Part of a small language model's weights: 0.631M parameters.
Each number is 128 + 32 x the weight over its row's rms, rounded and kept within 0 to 255. Layers, rows and columns count from 0. Numbers have three digits each. The size before them is the row's rms in percent of the matrix's.

# layer 3 MLP down, 64x256, rms 0.115, rows 0-63, columns 192-255
100:120138151135165026133099084174140132109169075169097096100121138095079179127153145112133082143175073185105062109094215045115133067143125126116103181131112168175141099095181147120118142104082181
102:178152171144140100096083098095089051117123146153159121099076118135179104084086152121127120116113146088125114185114150118126137118130142074134142139123126112108118121119105080104121128099120151
101:156136161119173150104170155081125108136131123105145105177092125191038131116129161125143117127065163181133097138098118155118124105131140093117108126127140144140106087215117092172129122117094117
104:136158155112135124100175117003087162092132092114121090097152156074151124124162078122105141159149106168067089127093085065106145111131120076159134090105107210132157087111126073120074105111140129
099:103108185162108040130129118168136089099123055156089115059083139144119118119082132152122095093166162181175100148165214153135144124089115115070169098134098099186114134148150159139135136131118100
095:092097114170120147046105101123135153173206123033146123128154155173092104110149113096076136132156130087111164122125143093104117134116099109161097107117141154135122087095125160121135116098179126
101:158123157046121108155123124088099098108098170158103151136157093113123084118117115114109094101122124109142118180145131140164104135138095086134108184204116180200162133043091098148133129114101118
097:145085036152121163101087111158122131124160136095155168149082108173017149132137117156159130174120099129142128103124097135158118128082127098095038141117065070117134160074075116148135135092086108
096:039192110082174127130145141100159113100066085112105138119094148173142134111117127115080070163089126147134117096136085125119126147102102092175080173113105127097167117192099095087051115173171101
098:119160086080107136151121136063149077159100095171083161133122118073185108149096053125096113162160130130119121099191118143091081127099078140136073152166162070089098146160144120094167052112079160
096:142064073133122120133088148110110167124137177151108117109142086143182157117184119078101134156129122082076081158110092089097133175083125099165120135169158156150135097131104123151119072113199140
100:144157090116119201131134121145140073149156144076065195103119096114101118125197154071102063188106138116109114137177138106113134106113134103162126108141142147161198180145123120126124122141131178
094:218104125132115177120126151130144172117118144065147103133169154115117132143107071119115143129104197138139133052092058142152179127150130121055075091087075165105129085128152099166112175056139119
091:111072074110104182130110150129183081075163119102094070047080156133160075121094102158123100134151165159121119111154131096145092126082142142127127055143138084168127105151111125150084124109157104
102:134107141082098149191167145122094120134089117107064083164140088109080120098126153172176120092104093142189127098134081168142085129105160071108156055079151131095149073113122163102163134178136117
099:083116118123151137096158146086067144107126159086175086178155107101119084108138131102127156093132126096094092096109082127179179129166076130170152158137121128188115127160146101166166134145100117
097:111141118170153158117151145129054114057122085073109101122161115131160117122096140126122121177164153127106133120147156135122153115162128136081158070096129061115134122132084079174119145130067154
104:102083097120172052155126138153119121137133174081198115155109064061166166137089129082125154127165137199174171102093155137140130130132172115068123164105119114088076097136113155159116135173100091
099:172096124104128099147110085098179106132122134125144084142091079083157147092066142135098149091158132080127159138181175136150085167097133100124165189131151132179132120086128130126109134170127171
098:068112146189143167182084140150100106120128128050183112089133118135104164082135163131112167110118144113150114070173099140098095125087086135081178117145109139120126130088147117113186113126107136
108:044156085090151087153198166111107166089128161077112079101147160063126147121107092076157116113123141167148145105112128200137109189146142160092103150118094185111096119110164127149120154038136107
096:077174191132098089169139116163058130162090166078097086141082151175121144104162136086092126109090149105166124131188121161148158098122126124150172167086113164050074123189093046148167064116120116
104:106108108138082112117084121111145188139145099129156122116150167106162150107086111172137107100159113144136063122101141163113088117157079088120140123079112110149061159163178168091100105095154200
102:158123138105124102113127124142172146136107145114180137093126082086138151096150090124176127118123090065175117166156122134132117138172069152173115128099138158093114138111161157081133149115168148
107:082161175143179120140126141086159121091104127182127141145129100195143164131107145122133149142132038121177162107133163123133151139124137118059096113139112131144081072117156137060163114093162092
097:124106103139124199145069115122130104156102137179096124134035089103149117102087101130083128132135175116177094113199147186131082093141174098119125150073111143141133136113099096131077078143145185
103:205163182150109120138133121143105066069115144054115121151132101161057096117103103173106131103135120127103155113128105113075123095162152130135104059221117110202122186000144094124189094152128113
112:104139092193139165130156155174090124106140110126118113089086136116180129152108116114166113085088108089109087164154055111116116075102135163145187108084135178110134136093138147175151119089112121
098:188112149146134183131158128118135153171119143112082110116099091128117126142162136188088111084106083124139116105173183094099086139142075092120135144130146129138103113131109087046118098133080088
094:127119113128107063084133105130100178151144111121097083143078153146184053118104152149177090113115084100096105117183103150114179146098104100109143078065142089063127169078111090135132089161138127
110:163102157087122151183098105176085209130088133149112115130119150133102126113092158106158161081115117133155129157059177169131147140104152146091118145117130097185105144144144097114137116128121139
102:172083148142151131100115099131110147152133100082113163124141138124122138135113175111144108141100179164120152160129120130110077152117152074133164096068141125134131131199126136111138149138153119
103:153133108122120107163162122106091203105139140076116085073143096114159141119094087099144175066182110088122104156138123151141117132072120146142068153123182094182086132062087110157129096087139106
099:108119109076116119154162169079096140120157121112137138129130118092156192130142163105144127122135136093073155128068122156116150121150092150167104178180132139146095131093132090158140101093128176
097:122071156132137137166146128089129160146113192125136083196128132179167121116177115119166169132142205148136098122095108143117141162117135145179087105130176062147113104128126090160163087116193123
089:091156149073110143133153101138113119094166108112084147115111153128115174122121099107116091096172080094078128150110125146141075136107165126155134105059115141089139129160125085105134110109058116
102:168119117170080112117191098085141134124108162190127099122160170137144073110096154119082120071019071074120112110142122114142102101135133118206144121149131149128121088084120085147116077097123135
101:137152150127121146115126106137124057162129210112121104148098110121080083122086080151157132152151130103134153129088108071123088128173090121042165137089138192124125099084135076139136096146094108
093:149110108157097090140105129067133053112137156123119125140136133085165125123137103171140108114179145087146158117084130156093148072096095094156231171118105147167156085124132088134201115118086161
094:048117076126102114118188121162126112129109160132157156123138105119115154121129114124118109124144128139087137166095048137112141162173062160158136170081140136130178143140096076095147092139164086
099:115088115117107151093114088062092149134085120098186127101158144103152084097150080148115162170118118065121100155107130114128161138156111096153141098101185155207131102100133148187143127109198132
095:087107109114109100133119133168154054108124145110191116128115105077144144118112121150125198072145150130130144104153133142188124119101221144085133119100108111201116152094181167131117169152120153
098:180097137108093064116147133130074110057128123122135116135190163131132071130133090123098161143082164037186110172095071135148173113116172142217096160138147141131103147114084165157142156096151151
105:099152166200122118091128169102129196066128135139098147120127153118139157135135148146170131106198140151130093085171109115102205145127090131167149106177126174093091140183153134118151053111150072
104:122131058113096113096114089157154145213158136128112113136129193176069062123157153121073102161139099070087089163133146100093120133110074144155091210135151127113139107115121174151168113166127117
099:120143123185156150081162116159116136140151093098123129124104150135110135115123080116136116086104141116141127120096145065097107113147106082171194150081133161128128108150176124110152103111108117
101:150175124111117113128085129123118140145146157125138134098127134139160115127110085090159154139136058155123097091161122149116081120106104131078142139130071142134084182187154037169057080118079127
107:108100185145140124097155155120092139113056080126146115159140128123126117122046149113089170144158165154098134124082066116145134129154135135044131141143170111147095121105108096129130155100143123
101:122098153189135159078121161062094055142135152174124186133093142128078089136196171086050086105208076140115109157128177096128052091114091105144147144182111234175096122148138108142114114125126069
099:189079165100090119152132126152157083142143183145113148067118102166146140093103066150116152125099125109122120185122138140115064126114146137139138157103166099149174117050132143137113134085170115
116:108097176127124102106141132127133149082109151134188089077093117116163215113085146082114125145099104130158139094096120129203159108117162156116132154145125127086156107162147129164022173103160134
108:147122136152167130098084144145161125118142159208131166119121147151119158125116134172175117109123162158104156185122091138141136095158098094119135143133144110147079163156137119157105148140089094
097:095141102109140122137088067099063174099119061137122095176150100076158149138110168068125108158138160123182115122068109098117186138098132102090085142099136110161105093143097092152106100099156043
091:112096067133143130065056100162113093088096080159172117156112144135105132115130069181094115086194112090098081204108139117149093157125154146103161146104086102171108097100111117060158129143127153
104:142175118127177105109104105118118116121143129141115131179122149174146168158116133123082093165216144141136155139173178117131093102125139147071174191095052079131137148111084114113080131140140073
101:180103122139129083108142141116153146118209117120125126110128145158147164139167117156106167095160123094135144109100127157120122064095174099160150076155126114152092109080120076113184063127123152
104:093159166168142202161116135106138098128128121106109167164134089143070135140139163124151115136105148153127073159158135097118122072116131114059138116081110133136103122130148195178115130140152078
097:121152125105097198099120089129164104146207138159122180135072141141165152093152142170173126084182121105129107078135158136128132128132087089204105092124134132102094094135125153167113149146138124
088:144133112128073170155111152165139098104144046115160112118110076138167088170102134098179100096166149197105110081208134095142132074109175121110125143122084164157114182076135153101149064135149178
106:098137123129127153148133181156187147088113166092121150161162125143103086096081090118158093136124120123091096104183113147116077145123109105120129111103101120145128120157142111151152089132102136
100:098108056099131108120073118125106134151125101119129130145130115132098115086128103101135059098096128097086099133042153154100170130100112161144091193167099154076141102138140177108119118111148112
097:126125145135096161146122096122130129162077200039074116160170154136137127096131098155136151163145162178152094120095132156141148160089091131106115115117102138119137130190097092183160096142148103
099:058147144117129163126104093138120134090148101103155094096152207150146104129117162171151096121134143099148087070102199146167126176120113147153140104137174099094125153122191135120185149083176137
092:095159117158151089129060136123179130140161096100152073116140119127110102090102138122129157154134137113096109140129078098126192147125143144104136143179143193097101106093126115149059094131151174